config.yaml
num_hidden_layers: 16
num_attention_heads: 8
vocab_size: 570
norm_place: "pre"
rope_theta: 10000.0
parallel_block: false
warmup_steps: 200
doc_mask: true
Each number is 500 + 40 x the weight over its row's rms, rounded and kept within 0 to 999. Layers, rows and columns count from 0. Numbers have three digits each. The size before them is the row's rms in percent of the matrix's.

# layer 7 MLP gate, 1024x256, rms 0.117, rows 243-259, columns 128-255
100:492591527491581489400527413457523499509477479534446497505474569472547479508417474547526452568500530467434547514468469484494450436518500491464529454524458532491560554489468462524463436476465534487481492532448492484459514423584531520564518439539541465534445460539489517573496546462532538518456448464479488522513460470455571501469509480504507517402489461542520472435527518552531552425472
104:507510498457475501448441471550528505563524453519441486564556438562565446461470457530436520514553446504458446523497489529501525450437553486512482509517440456510464540491490510490514511484513444499536452466471510441470568571478565514458445513481519525443508541495479391554463607549468467447482452454561547535520447490458482468534519506534571522541456421464491435510483457399445512567521
101:549546558483577463482471586489493522497579537492488485493447455472473521535487466481524457461463482555516435544499486526482494443454415550504507546475482482506475524508516457514465516435469514495528460489472517385520510469453480492544440563587535485483497504475453541505463476524506526556509547473535488518494534472510520424502537434479497484479467518430540556475497518475460532470486
103:457520434480504441502485435518464512486398469515523572418505513394513442542504485478564538554565525491510491548540439542465479536437539496492512479534505485456468476482479438489536534439506550450584515504539519436571480480470513630517529474480481467516473518498513488554571460482554494453557511456496532501486467571539525533517497490476526530519509586514463541492495493431510489572528
097:424511435533494440504540492413446523466529452483481475521466455451514497402520456444499573506556531475472549515554505459570559491489540506547466515469509466489467479541434492537475634500526471508526501456440490517524571567493497523487423535494485486494495485553550431536533492542468479462459496490413469507466506453478543546491515571559528529561500507485540466512537475576448543496517
094:458446516525501487493411527507515456494464506489543487478526525443483443515501432494558499549495497485539515513522435525505479554460491407547486523493468556553448497521537560491556498524440416512512466529506554457555493419478520528486474558493498519495516526456448522494497554463437502531458508493472560532401577516474506473497491463525469584550462415530537550489530467490484435472470
096:508612509469507475554421489526443452397495489454497485453546464542439476471613566541582484515498537565562493499414454444487518549478522461523517478453561538427517543482465519558545547461555525491480515482480488564497446557487496516540486470459456508507468488489451453584480544577504421465497456492522506460550551488505495444462474498511495482498499502557469499544435454452541514433515
103:546466518521497462494499480472470478496494526422489502490478536550518532512436511546507522543402487560465445418510468489579495487497529519493555520547452558488546555462516526462475442516529463522494558489477464513581583536503467508547466538453518461531495518433521551533489485470462544459500503538533494518510444439506501566475548513470420457506465496535496464599538533525540496493388
095:443447557511523518501558534507517515451494521511525469515474502440513419520537469567452502481538537538522504484514530523465508536470473502524507526553463496565491478417447473450462453504540478506414569521487515528513455535456549521466511509471496547494523460473475529505515557492516495474498610410459528503473502536595469484449454505485465483508637446443486512391556510543427516509531
103:492488516483514476489550468537576462439519541405513543570506532409455504492515517507477498442514514481533505504572507521500585522471509530442498484482512511532547525474478545462488527505499556488506489524531521540532486547480445517470484572445506568526528429637439495479506514421498554506455476478567546493462451444498471485451493479514505514456504504478523485506559563573539521505483
102:469420536471450489443533492557498544475540476538483440551511513581527520481459500485483536485609453435515478495515450526520506517586499542585482575484529605536572485476532464475514504518483496491431442516507480514525545461491469565517418495423477446444580452527536584450470519448516534469534484518478578477577526478447475537464537560531450452570401504497491481583492507508470525536535
104:462517477457544535543423576458467476535555503445498521555482531492584510458519582511467496540450554530484453560482491536505450524572522557498552561496506451552525455599541542576503541522481473508429443480478490472484442542520501446463461541481531560498464451447456441531481545471505528527424517499414390551463493452516489454545505469527471475571547514518592534484567512506513563515522
098:511460467489519463494473542536518584516496500489527561450548531485428472484477447507451540546462496550488479503448415514461435540465463454519477459537550544511509562486504556560495559525517499481538534472554557513431543478549432478454421542496456504588400487515505529511485500432463501492542471552563479498512482542542476539425465475493494502464544510453481509492455455495476572451504
100:550511481502497521513497499500542421500443564465514543488486428455515503403506524425525515471494490465481469523457490511504525528436556481490572465513493460505528555470488580483523520574531533459520482527495531465515494454458466484516435561477545521527525441526564498470574516494472519487463544466526464477463521471480459482541530430491467574472539520542528459525506489503446495498540
098:514428476528524507504555525464481463487532519491545484535475444470462503556458576517589479417489555515515512508524502550503526500512500472492470535472476574528507526497511458486446507454530490546494505533509579463522557499562513485543553471575482525488517494508476514432485428600460547494490467464473484471499514505437511532579476465459507457527463459520460548572537485508539536512520
104:547511477478496497474410439493516465503414550491511495460535457510540610503505443418519561457538435474561527455470529536482489558460463466489565489555569496480492385512520459419476492535491493511461536583502475499506439492528488447448549577493463440573480527541496510460447520502510541506481520475531478595491527502500488475534493463540496528476438562548579496504459518479476475574510
101:572454550491519471438553543495437491491460413499571499456496494496575545438390496538424521464545478436470480552491502477403530463516515466450524494438496506523471549539476485494519506465484507546481524456481525499498512498495488545503485561511434480504559521505514475454516513624473425557526537539537522459420416484429462477570428475528584521510536617496463472487490492477497597514544
# layer 7 MLP up, 1024x256, rms 0.116, rows 243-259, columns 128-255
100:456530381460597481479487434470501466500483507491441489435469488548507534515520484587520522501486513570495432419478515450545530484526507467439485575492528470508523458526579493541479489503512450466509500438465531514499523573516552473467577516502498500542534449505553400482516442493488552485430547471550515464497512452557425501457460525502494525553468457484446482478521543489428530505496
096:483513463549514394460516494523544467470461491487430438457483518447578518410461502526474521497476505482489534469497474559532508526539496445481453416569482459511559573435466504508528532523504541553481447461479438479486545462527483515492538499530462510480492509540487428520550549527468414512521523456516531559523516446475525491483569557477474495503507438447570531459516520518523496488455
099:552504531468556514505572496514468567460542493463505529433507470503497458615553452482492524529558497470504468546465493484499539535544457443457447509548495523522570502503495499478495512471502542422550497522459459516464556501523522490518526515515490456487521502553542517568430536519438501550468507516490480503440457530538478485523471519530510541521515500514489574573459487524455422494553
098:467468523549513464561453420486394503459563535510465496494525461541496480484473468453449646391538444470455488513421492510562522484494483477472575500475543534565497488526523449431573514465475531511387605529454491509479503510445552552485468539528551527536535534534494437526451520507496564561515556524497561411479558489426457469481480509531465458497508466454427511554560489462503443483517
096:526526502513555519523506462509601522594478474455515502519533515597411576627450463479443472478566541502494531526477502466424492490479467536462568520563502464458515523470502535513475513490420513528457538528540433501553447453529502411499539545506562514473466494561461519546553453455437547476493529486524538490497520501487464529518515427563443468528472505504447453496515522504535402455450
100:506496551509511497525472538519516509519425591513554530442592532521484495482453463485522544486480517493464528481529500514521445455385534463545512487513572519521461490562508564535518522579449448486530497493511509428539505490435477461457499510471519504522475467522480491464544460518489446414537521500463473509401493550482533482489510466551462584485491469497489543513614544495495445530507
096:484543444506434532505526520435510490501448524497553511462523451420497633508535508518515536490458513465504443518503438542435516449460451609462473457517490512498431507491483495488484485490495473529613517521487574447515532445515499483513514519540450569454556498562510468460536468515438551509429486506474487509451554500497550483536471504517508519483476547469521426520431483529573480482504
100:448553531572471568531471485553516547452465528503553468494525531413440463539509567544534537519590476497512474495482453494552515450563549470495550519493548479574451461545480536426573486525526468494587490540422540448525479443477419519486543477529514527474533513532522589513521484469508480443506495540528493477513502552545494481506423470472506462516505528475548520486598397507551552497468
100:447477442511550502541552484513541537570537558472511536427540443454455480488490452469528577562538441536463465533517509460530536492625485493481530513492432494445477481489571453506483574530608487524516422534541567497461539449524514548518487497535515435488475500458482520510502529484502504471444504491437436479510513531444470524497568526435495505508492542484475537523458508441468458435505
106:486500535476484489467477517557523496525524464454477521497445499515447457499564441480477431499508530523508511489535484476505450476483464416430483518505503635537556479568434477543476518527527509545530527534467454448421447444540540479517510592398524478501555446482503563493495479518471458470497503516523535556454519513583452500487513547499428532525542480538421519483581517484584456503467
099:552539494504545516488533445518487441462546470482444493488588511507512573508553502553570457481438500555435506502479445496446540566486513534471492588491453522494575521546546504498545484474508499553503504512470437478465478502514504460569495503506488546497443458482500409459515498513455487445458557441506500495432522524521466548474501526503574573514548430472491468520416492509520484415513
101:471463485518503468511446505518471473477441551547519513470528525499475528454450504487470562507521439504450574461472497491533578461501470451530459472479457541613502458481463499507427546502510499519476515451467522518548499512611582502525510453417567517509489450441500510482438461550531460544439445590505468466512493492563489520525483512524455469476442500541473409460512529523508511505393
101:485541540554421568498470457473460425557444450540468418482488538560511513498543466480470515557560537437520494487501478509505494511510506486478494410490439494460449413538546487445448458505493511536543443536491491464545526481501486571441524470608537434453484505518540567505542520511448486512492492559452453436495549577440536524486487513458515515517527506543475410483549487487547437495467
101:516543424490514487549481437497428421497538492454508510459465535522482444562439541482516459495489498606563531476478441449552495528516455534536522479561584521461389484521470504459447444433543517473487521501444528520426558503530492495482536560530515424506521496523502607461510538491516509499523547537533503458568501520495438454515517557459452462569487535500510491469480444452497497490515
098:488461512452421484457545467519529540501541495576516515558466570513495544518587430416474517540521466475465541545435531476520531527441493508544506493539498493464523547475478486528487536448533477458488588512472529496483494443553512475456422497553467497547578511494500503541438513525538527518480485425507575432495512546511516503487464421501544556500517521539566514426512539449481526424439
102:463527483504544542451570495444428522533529502496567533517512505512568494475514534554453427533512462526508450456538525423447530494472499418567507484625482548426511520446541495530493510551552535525469441406458543528401435468475487459468503452483574556477527471483476420499520577497478474493523542564555456503543517516510520481517491478512488458523494518524513463534480484461537528498489
099:584495509504479532544495514468476478577559501517473515469539548480454441493442485485479491476471533510535476460472501481481530475454458474506494523554427491499505489481503525471419498559534501538418411496489472609479503553493434476499504446528487501510476539491530527492515501494489563495427499553472554562476488532523491457532567480516480475500601516469536449578499572486511479495503
# layer 7 MLP down (transposed), 1024x256, rms 0.106, rows 243-259, columns 128-255
099:460517467515560455549568470532431498523539569461463531569522508558551495479490497510428476588506560487465471481445464508476571500497510486508469487489501528443519512525472446426426498564513455474530497507506534518479477488494500490468492494504396474467434519547482464632494492479490509437557505413494560547502524479447485528552483529532437528566430571467492500473536508527453498493546
093:472476551485528501516448581521470547487520528534494451506481541514463581475498450486494488487503479550441518548557616457473505558448532452537569528519490511462549483493561532522497518510401438455441494539470494472486494454457550449597547464462511537510510428528470574477544483546485517478469443462512464477487518473588469538519465493446420572483450521444534563427493498478547547508469
099:576494469436528505466545505489522464476563423495479496530563555555469474458489490505491480548585520463513501476530465469489480597509487506543454474506492551532540538501510525440485499474498545503563465546491551534520602550496445515464558477536516560398479469542542492550490415420525577540484531511492468574549442477505465477502438481497487447532478549505451492517472499530515461512508
100:481494490481497515475506516522524458481515502505508496483490456494487594500498448581467573469479500575521560476515455569539512495469443464513542591528456551534572470474529503419492545444488481467447525521478427524546467440455524472477426472517516530519474403475480528497400507499486488519484452437479499471511493416453503513414482484511523575504500556552508558508487574538465515491469
097:526576435423483511442495439542539517485492493475518552530570520561544542517547489518504368361543514494383499584457466476505476510449464485476518444494495501517538506494499476514500491465456509566497549474509500458479500462459476483394440473515551494511487509531511513481527415475488516513555565468493503454537534518517491468562509440430419475534489504440493463499467512522543502518450
097:531511425535552488442594506453519497566504544505489515505514549529536468511496534459456539475526560475506519514505553503467473440461539470502484452498533448540452568535463508559528495503491517494443514497459442471498546533467461500503490468469515501550444474482503524454549518550526480522501480570514501637539543453557524510475477497497488390493495539525520494526602530514530509462503
101:495513520521496450464458579538550551488447525491513515530564512503477485508491525478505506434558528482436517542456528561548476601439410481513474492498513490520480531533555501487498529559432489450561486503511484597450550467472558482483517536452442514540554546548521497573480506486423476520474502459442451541466452488489522492497526499551535529485489507469492507541530473403502534399469
103:519552538527557516492541430515437501473516559505435478421617507494562496448460509492513436535552484490468527484424465515500432509481496475585503513566509518481441496511499571466586517514449544424476458484460525557513451504538506498464513468468523476493506551505491471479516488549521569479479496469456504503480544490466525490499519424473487539496518525556535522483548538514554463427509
101:496507413469500410479447569573569428477507546497548631529506509532520541469432507494498484551490484500480423576475460481457508472492520525532513500493522494495492420599519520474406511460499538545525523462501582436499520524570472531500512519526515459567545451525525520505495474448521486544463485526502455441484443513417425485470564485463502489503456508459459521515573454478500454451555
104:543443479522576481558565550568446451524505469515523460482484505478481470450509529509480532544479493521514546517457568555512514583522554466500442546510514503511448509498439538473476579468470497491536474511464499483501453594508482555538484502394511438524442470520475548469391551526492548493471523470533489552421512484419507559534489461472487508552555596526556543502545540554557509542463
095:497588479433519486425441508553441449498458499485545528503490498496532491449596563416555570488457535478499412424471534495519502466465564468545535549476526544458490533550541493487590555486472528453582435524538539489475544457557518557467505460469535504547501497377483522557520464522484474546543478463507528483457529460570519455418495450500548421491512532504566446512523571469484474517489
101:466512541545464467516479568428448522510453542541512482505503497477467555567481505519547584465471538510476432450499531502524495527492461447527533501477466459460480512557495483501484497505432481467461518518490522521532485487551503397535528453457521470465568457479515443441516481501434501582551463470499551491549427516597431455508448453528510542547480488498480460554520541477558440498424
096:444381499525457553538460426530505491546534501508509545492532469490452507527495519485491498474471418481550549502473540540531413456489515472506437466513507525597479518512476554532474481480497518482441524480486411497498547489522486556500531548519502458506475489483510492434462523522478446530533465454586507472502579494477530515586564530542570563401553430507575485551474497459515547492539
097:461522461502505492498528440532479524475571408502564522510450456560461513487436508445425491513496453457490496513526493418492427450527486463501484512508445550506500490546467499470448496561517562518498565436412489488498474508451529582545550417505520540503548528429567613505464517417442516516481564549523486449473508532581502576434467446521460512494466498412549557539499485459566513473535
102:451519482429463528474465400490579464436463436469508492419521519453500508526514484504436456435477549484483560498532520487486526492495588477514538586438549468470518417536527517453496508521479450501482547441483474491513476488516452467473557477545587542534485496505521445571573512525493504537436524536537491515491540487495547495442531463549550476468456527527526593440494480420500437488541
101:565547463438569557484533499504508467503581546470505523542476501553533477466442509433470520558564443474453495533456539545527473562556455540506517554494441526567513427527517509509493543518565516460469575474497474492553495505461581557466508502462512508464408469517524534518472489448469503499433468481567493546472594548540495448498502479585454494467494483587434522560507432544534454450490
097:507500441515460440522483435476484493553416536498445489477494533472493459455509508499561552491477559497516556456472486481513494533539512488469535544493489508498471422513551459553452517511488523524441426520437471506450472557449500589519482530436609496472508500452545538511488478529474458530459521521477456521498527452585564468489513508469489518485493477503529575556464499513528583549517